From a checkpoint of a small transformer trained on Wikipedia.
Size: 13 layers, width 96, 3 heads of 32, MLP 384 squared ReLU, vocabulary 5239, 2.45M parameters.
Architecture: RMSNorm before each block, rotary positions, untied embeddings, normalized queries and keys, local attention windows, shifted keys, gated attention, capped logits.
Training: a variant of Adam for these matrices, 133M tokens, 3847 steps.
Each number is 128 + 32 x the weight over its row's rms, rounded and kept within 0 to 255. Layers, rows and columns count from 0. Numbers have three digits each. The size before them is the row's rms in percent of the matrix's.

# layer 10 MLP up, 384x96, rms 0.131, rows 307-340, columns 0-95
106:166153164171094110154179137142140147086082114024147134150119121121108135140127101090120120131132124099146115135145081111127148052109135155097090165172105090184180154143128173113047162117105093070115166087070090161126116151103157124115126143057104140136135107065089174122113120118121147160
090:099122127168145145106126142122145123085080134134127085170109173138129144100122095107109041145094111104126127142173115131154125045051139072101148160106119158116072134155137095140156155189114157087191125120179074160133146108116137181130193122142163070130165144106142151139122108146104142211
096:126112133130146106155142135136131140166132166126116122123115165102150108107138133121117124107161149098108183127130088195167087091148097119133108173138071154162034126156097135081157160088131167063123085090157194168074157153140125178183073162114088126100160105111071106109070101102117091175
095:169116116219154098118110093141164122152085124126155088154157130117129121144155120135178120101053149139123111080154112105156143093093173168120170166130108100099081141147150188140131168136075110072107109115216127151107157085157134160109137127089167071191147097087159182118146119151154129166
100:131129150099130143147086093196104118131090111105132132155178155129145099132149179105101128141125222124118147132139110111113074126112056195169130045128108105048153106152164134048134093116151170139066125142100149158155069156111167112145120147173109139099124102106161159120118142104140080134
082:104142100209096147091148191152157106173094112088093161131149130112149162131136171124157117148149080137109183121098096112136119141147132155140145169153142113102090111188064122073133114092117146134151129116092061054151163121117170108159146108110147122067115176164143131141103110110180038166
106:099161142160142155117147124144143097145074100087146108130134160131156098163128146093121159134119151057191113079197161109162119110136160116159163092127157131118112176118153074162089142128087176065149098122116114141224106151078109153125132134142103153073142142184106081160074180164110123086
118:183152099179086159150193119118084131149148121096149049169154167103185135091157092099158115157130149135195167076127126176091125118134094081128123111130096129158108115146143131115118117157072163119097112110140137110126093089147067117159086116125143152116225118127149097099148192135122128196
098:101153113084112135145117124136178077155085117127142122099154111119130105107145147143152089149146185113095175133202131080153129135074079134106101085183139151132138102134170115107108114182095154098134052155194152122097133235075088115136142155114104090189108108133146107107190136119137101113
094:122151167133140165120128163089146150138091148097197100153093132146106111147119126132116084178062098198195170186118097145160141110127102134172149092130125058140104136158153101110198164153122132130094132096173191162096181121105095084126136111174101114117187167197116116119152157138133147141
100:115154105152073156121151151093093125171162116077128134154141103104133093141104192030136084156120114173131142141210131088127169158062146156158174120149165118177080155118109078086160097086132181127108124106170168121122107137083133092128146142159149160143165110170094146158080142143171122136
093:133137147178083157122167121164135167097141145139185183132178106159151169111152117162132088141130159131119148090107165072122132150076119098130178104162154067107040141126091091137146149103153145125129156077103192111112101051124132154201154151118120102113110106120168116066155140158118093178
104:112169154122155154143153130131163197093130080120105126125191082089090130138172158052176114191125160121146132147161145114083132145097113144112141069159138150088142131095092080153109076113142106099083124140135131093149154126114176059133079194088102132186141143128131141087126079112064099110
104:169176153152021178119138122101129100082107147112190123151121116122127101116117156148125139180131153087115147150140118124089191098117097136127140164163144133191126095180216074120086141129194125054117100097149154117159149161145120149134110177071152124094159156132118143113120129140071137111
100:157081042123140113168135098162158135152139033145148121145171179132139151136165048140125111086113146114128132090155152074178120094134126121090109175128147112082144153119129134077109131161130140096131089158141153144108121143101130188121143188089162073158114078077155163144109074087118164156
086:127084084146064124112139155137195149148161135129136109133125130089143152129126143161102070135107159203142174089145146097161103090099092108125161114134113084179130148185127134113117156089103124069130139133085121152174118111135140183174134163124090150096172140194161148032151169068137131172
093:210150100124143201171168118152135124206111130156178168128147138074131118185136110043133119108163083113188115121171171087172133177156146111159116112129164107108144152128124172076085127134151119187083103141106083132124096088148157111101142166140108095150143139164138152128142170167099124105
092:085147153073182185145155123111128150132082100125134063159074132166128154086151068168130063140110098151118135131117108149127127085150095131104145147139170084153097125098179098168148130168135109126071142126132098117144146087091167192119125171108171116159204175125138151085161069092130131180
115:164132145162121136143203164138151122121147113108184085187097113127148076094166164064126087111111157136165146165127083151111156126081056067176110106171148164128132114132134111073080117165099134165133135166162151162086169100088186115121099132173095153118120117088065148140163101099108097128
085:174152134161163113095178129145107158126120119084197162153125150116147154105138115130069116159097175127075104111133164164156150159124135113162116117124161154101109101140065081093112079142117117126105095197149048110119151096095080096112090175144195116118123181112153121176154179165166093179
102:131125134108138094129135098110127137121088121138164126141139178070072134152118064143092114115131138115157176197101069132127143148099143117097148143223134131146116128105132084131082204195115116173085203169143151133128107113134132081175109159185174153126135059150141144110101114067104119132
108:090118118142171114190137101115096155127098092081098068159159092150133181098122122112116049133122104127160183154185138105118161127193101130190176092090149158153144122110194133126105147124099130100156115120145159073151160118105101111187149134131112072093207184134082145145139155111105125140
107:114155122083168090117117141222098155105156128121130113122102161103146162164111125141110071113107180202120104129154126129160171082045128100153154142162144155167105128148130148160153215145134097134083165155112087147096141071151139122169153120097110123081167100070133129101140115104169151189
088:147098135140074154095129125178115188088074144115127117145137116049084086082194094107148082140121154129084089067083122119140117134179178116128126129136183141103126148137166088169138106152082115168044145117129160138170089120161128146116166146079123153094119185175128110154096090121117159111
100:097180108124099099146148147101115142114148151130104109140174120103099123139167138067127115172111135133159111115082065070162098058158134063205118092141110085155116151186106151158149143128114131140148131140160133138096104137158152123125168119120114156196152078184037170076093109082145128098
097:105124145134159094108151172128152071136100123094172087169114174153068071102146104055165097141122136158167103119189108104139099091112130068100128148149108160109088080117142135120139116168071142142053107118118121192077127171158119166174157170149135128085128102107113122155073087095099096148
104:152161101169110142153172110167074089077153137119114083106152150145181138106146133117110088117125141209182092080151069178154053161103129122100169110159119075096137109072160138095118062168117150112082117106115158141109135178172122100109154128128160133072152084114164128112112115164119135082
095:174151161198078179118197137112125115135180133122142134151090111106163107156202143125117127159186114153107121083161145102183064150147135154187182135160154128125128080108130141175124098133144132166066094143124186129108117103068108132129094123125080093109145097122104094177121110055107133148
093:141149141133038099135158129130208142077075110088123117176161176143116168086161118103167150196148103119134085125126103085139102100113156076086122109148169151113151111185129095095177101113096117123155132061089194110099135104159107105122072062154137099155127147132130120126119125125095176110
109:153129104088138133111155112167116114157120072185155150119183180106068105167175156173151136090140188095122097165114208107194081075179109148103103125134106146099123158132096131130066123156149123104101148123169141144094182137192110147108094155086108118151153135148138212145124145147102131135
112:155159130120084094134129189113133075107162114119137111129172135104127114161135145117150093082126178171124108072184143081163107135160135164175149118140181155159145090142159137157164117132090147045139124092126183099118131105068142096252126132066172101154132109130132135136131131109178111148
086:108129128090097070139145120131101135095137147112111097146160175089083071091138111116112095121121127110145104150145132125096072107171102148148121152167125123161124121170166161190183133149137162086092115184131097196138101139172076127120164109163068141064124135176110139088094039125142180185
103:146154120119164130133124108154145169126068091190116125122086193119064124138131096080113092116201102046130082123129110180137169148119116141121164089144079149147148116131107136145147133194087139088062122184146122106111121180129100089116130106054111071139160099130102092126074109130158101134
101:096138152125094144125165130123108113163127137109153117226116139146150145112124098079077080112085155153172107126091132091100152132147069066161114144171095148141116094203121101088177127187134183127128090149156134095178103145084107076125129124206140149179143134106112189091149101123100116150
# layer 10 MLP down (transposed), 384x96, rms 0.121, rows 307-340, columns 0-95
103:085118138027152119131167157101113109095132181143148119109125129107117156093135149125138133072133156092113126144125173119175145132137130106233089122120130140179092173142157123108184076114120121164160132184097157144123129117171161218111139110080100129058110114134121154127132100109102134205
091:078161129136117149143152107084040121149082154176045093099132152105076147103155116215082118126158077141134157109085070079159149104111138112107162120120155144134146205125175124168099143111141124131145142152134103152095166133133128168113154122145114163103126103146185105158094085191115095138
096:112151103090131158116106122107153097124138173167000195053135113089105151146136142128144129122192117128143170137095164152086112142108146097144151098153116125117176147089132163096147118123103088092106109169119139125127088137134115159163155124098109138133165106107107094107187083127130131126
085:144140110115115152089133127092120106093157145104113177087119134112113144120135161072061061173127124142124159114095116116065157201116157140173134092099136138117153163158192086132115129103136159185122129150100112103163112134109109129115115181189096169048117125105157109050201074113125103111
093:101145132138143155041115160076148134133127111128106133102128088114142148187136092111126083161148107089150221092130100143121132166121143164120128159128155165141046147160111061114073126127068069094119107101160091068139118087121084136091091167119130163128155150123125138116091090152153075076
083:130139107087140131199140048150131144164159087111079096137122123169132124143129078144129117087041125148117116142213155123147123066129124140097047128156134116166113149112125161182073127177117116141092154131177173217149130132134116116141166101112117142112126120142100134147163167071091113108
103:168136126123126163211123175122100155157108104119127073144095050134122104107122116163125156135130138099122129161102122099092138223118117039110135157128052104170098130167109131096101139125187140150127078089154135156126142186107133138095092130099124073139112136092185119096130111144151115200
128:079116145099116076089171114137088087137116154082091169166123084191098101143127084138158108163119111139104128135076115150132163164122103151123160143128064154180132151133094113145118138149112116102064148150019034139129110173125120128137125097147076140153067103115148143098145140149086160164
095:204161146110143150105176141185115146122144131125050054096167115147098130166076066103077079135133089104120101152109152124091110106174160100083153128121074140161104128120118129123089081148136151113084121125157127173129125088121096192120121048136108143127102170130110081124114130184081088126
091:139114125162135110113128089153092113085180135163125125112162140084143162130121117198106141068136166171077105103166094058103125121148165162106130149143097179170149118127145149092080152168151134149128179156145074138093154151143137174108144192084099117117034089064151146135087079115145144145
098:114123103111116114167193163102070095191172075157165099154098187127104117153113111120154121144121135064105130107120195093181170150204182136085108111101159127188123115137102140161111085134118114130108164110184126083098090120087152176179123113132159114136158164180121147164106136145111120170
096:133143165079091165132154104117129132103087110061092162118101123140181096115112061164121085098112122101131124174175132204156179122134066097180113129174124114199097111153129139127144134125082096129096108096106147184118083145158134174139084151132106184084150146109066147177125152122098084109
101:214097151121151134114174113168162097154140175099111118094088174141112083158076063186115122171117105127112111184189116139088057119110129152124113141128112112138135101132159131088123133135110159118135150206103133221191131123143125123092172118096169112172105149109129156107161124191123136130
108:172135146122133122073131147118170098166146103147072134077134100157149097210137151144120083128089134073137126179077127113078115157147145106175115183096147094000102146148093141095139102110062137126136134075131158136181117090120165128125175114161144149111119120144093132145099115136149147172
090:126057113122163079113141124166188188133120151155111125124159093134137064089152174159116137162146132119182126129123117116153101104094121169069150183139144067109184126030113111084114154109158126115110146156139110089071098132125115074118119120104090114129096071173093156140145179086098148103
093:012151106137160159169086120120162160150130147134056121126068145117130148107042111103089082178099111139139101133148094104134120131138147151147110166185106133139165127147111113178118099118120135129119176133113131152136118126107088131160126016150126137183093087122076157119166123110095094127
090:105030123150117047168119129075121114100149147131178057080111142156113150167148138142143141144123117158110158101138089166111175150111101126107188074149099089125110070126132066151137104115129113160151187093188176154121098112088170145153154138188158100115109115124121135099076156098125142117
105:086127152164139095116113084071176136137120123080155203106163122148111127099169125076125128072170056138150137073139156160154071125158117167118151132162139090169093129065116089189089116129108135142115129181147137095061100109153097121091113115101114174160112076109131112076141124155111071154
099:144143138115121137085115102123104221109161069118107096155088109141136076092112144086102079116133040116137074162122131129183125130100146106090123117156138151131155084106178104113126185082168147138169146133113080111143148054107156095125128107134116168121105101130149060094181126115158085063
088:138122084173132105144152176118131094137168090141140138145145139154164107145062093154143131128067105130128155118153118140150151092112082120125139170098177125165134143134128171117145155104127143102089090113171084082131172105160102108177107100081229162092144087115149079190191079080109128068
103:124144093108097148104171116115117074138113152123127132148182095164137160112058115090120122160135128169108114186145112080172166141140142143151170188058116174069163141126104155133095093103134176150130081138126178169054113164160111166123127083099106117100158145135074142126076148077176091086
109:154114156111134139136161122169117152127146174092138130136172090161094070127122085091145114148222044157157131110169128173114121171190095142101103080140122140167125145120132135118141199150104122118162104100148117142095171170095148164114168124108182125130178148046153167075137111111170088128
106:167175192151126082168093170167121164143078125111135101155116138162105123136105164159153162115101151065144105135085078138085069140119148097144116125118181149079057156157122156169138118077145154147096091145155157108127081152174143141096111092148090130102151143129148171138173197168090176173
087:092135146133157167134076149076112099127093118178063173089139142137166144118164183075103142107103170151148168176142101142104131170114083108116097099158129127148129155133065156149140127129179128158114119083143160115125082130061174137057077124098106134144107129097098085171133157147182062076
101:202162163087150131155123084093158147090090115148074134164153101123116212132139172189153091118149131113126184149146133200150163084122164153098050143099179076114159106149160162059147099115139125144128144093109169104107119130129107091066092104121142139102096152100105123083125110150137140114
096:197097108119100158127179101192128106117202177140133137159135167122093109103149134100108114100145187132143144142152107142115100187178142157084124097131149110109096145111117155143077102164133175158148088071064113145151132194149143134114100082136126081092071134067151105162141172165098078135
116:085090156119135155124127074113144119156128156118038095137068105161124100143144089166136164168158116092119114139117150072169123136138066126154145120121145141137106107120079187181088145101152087112147171173131123115122080096149067067115143193129098171176162177138082123134149115137132082189
095:119123162056192136105044119126117185147150092106107124146130124141079125092081131147087131120077144126116191113159049144107154120164114088135108160149104167111146111112105098117087153173120126144123194113151065132126188117172111180115125175202121166167128128089166139097161111105133120136
097:103098172100133158124140082107090103129131154171169104182059182178103088102173127173156165087119124143109152134191096128129129117118106109089130143149086162097083132111160146154140112109081150172107147132157151108065080180135139141189123171090137087089152124137118127078155157121056139193
098:110135156115143133116146083160053160129163095078198113111104115154058121165157103069116155166135086159149178150135144107151174107112137071087135158105072138106079113090155168135136131119090073090169106060116154141163124099158148168122083124121177125109102116110106082155090123121182091132
110:126118157077088115124094125172118113121133143173056111072177106101086090178125099161116134087143115130125083102112103127185165097155156206144116108119133091172155102095164100152135087141153133129129136101055158097176110136113100088148082078161079124146117090146114163188154114126071119072
087:170105142134104101183172105151144131131099161128123114126105174145141115130147099107124138047172137130112148131111171132120106127120150154101091068117083117147107130141135175122101106104150108088148170017028094154128189157164123194139114055093097146128126126153096077180127151127128130115
104:156177175118147123108146116154095147151163153088110171153056082138181132080151139164133158087067162143167145109166139176096105103058131147119162124125200137109148179131121149117143167101106109085166152106109112201107146143174152167026138142115140109163132159123100153128134105095114118099
099:092124165082128100168125101141121131053155056111143131119112125119113141110136100162151143148117083120148074135119152089169106134094053135151106128102124147155169122127205149067106112063169158140111182144155153124094094133146092193076076127188092112147153118168151150141202127119138094108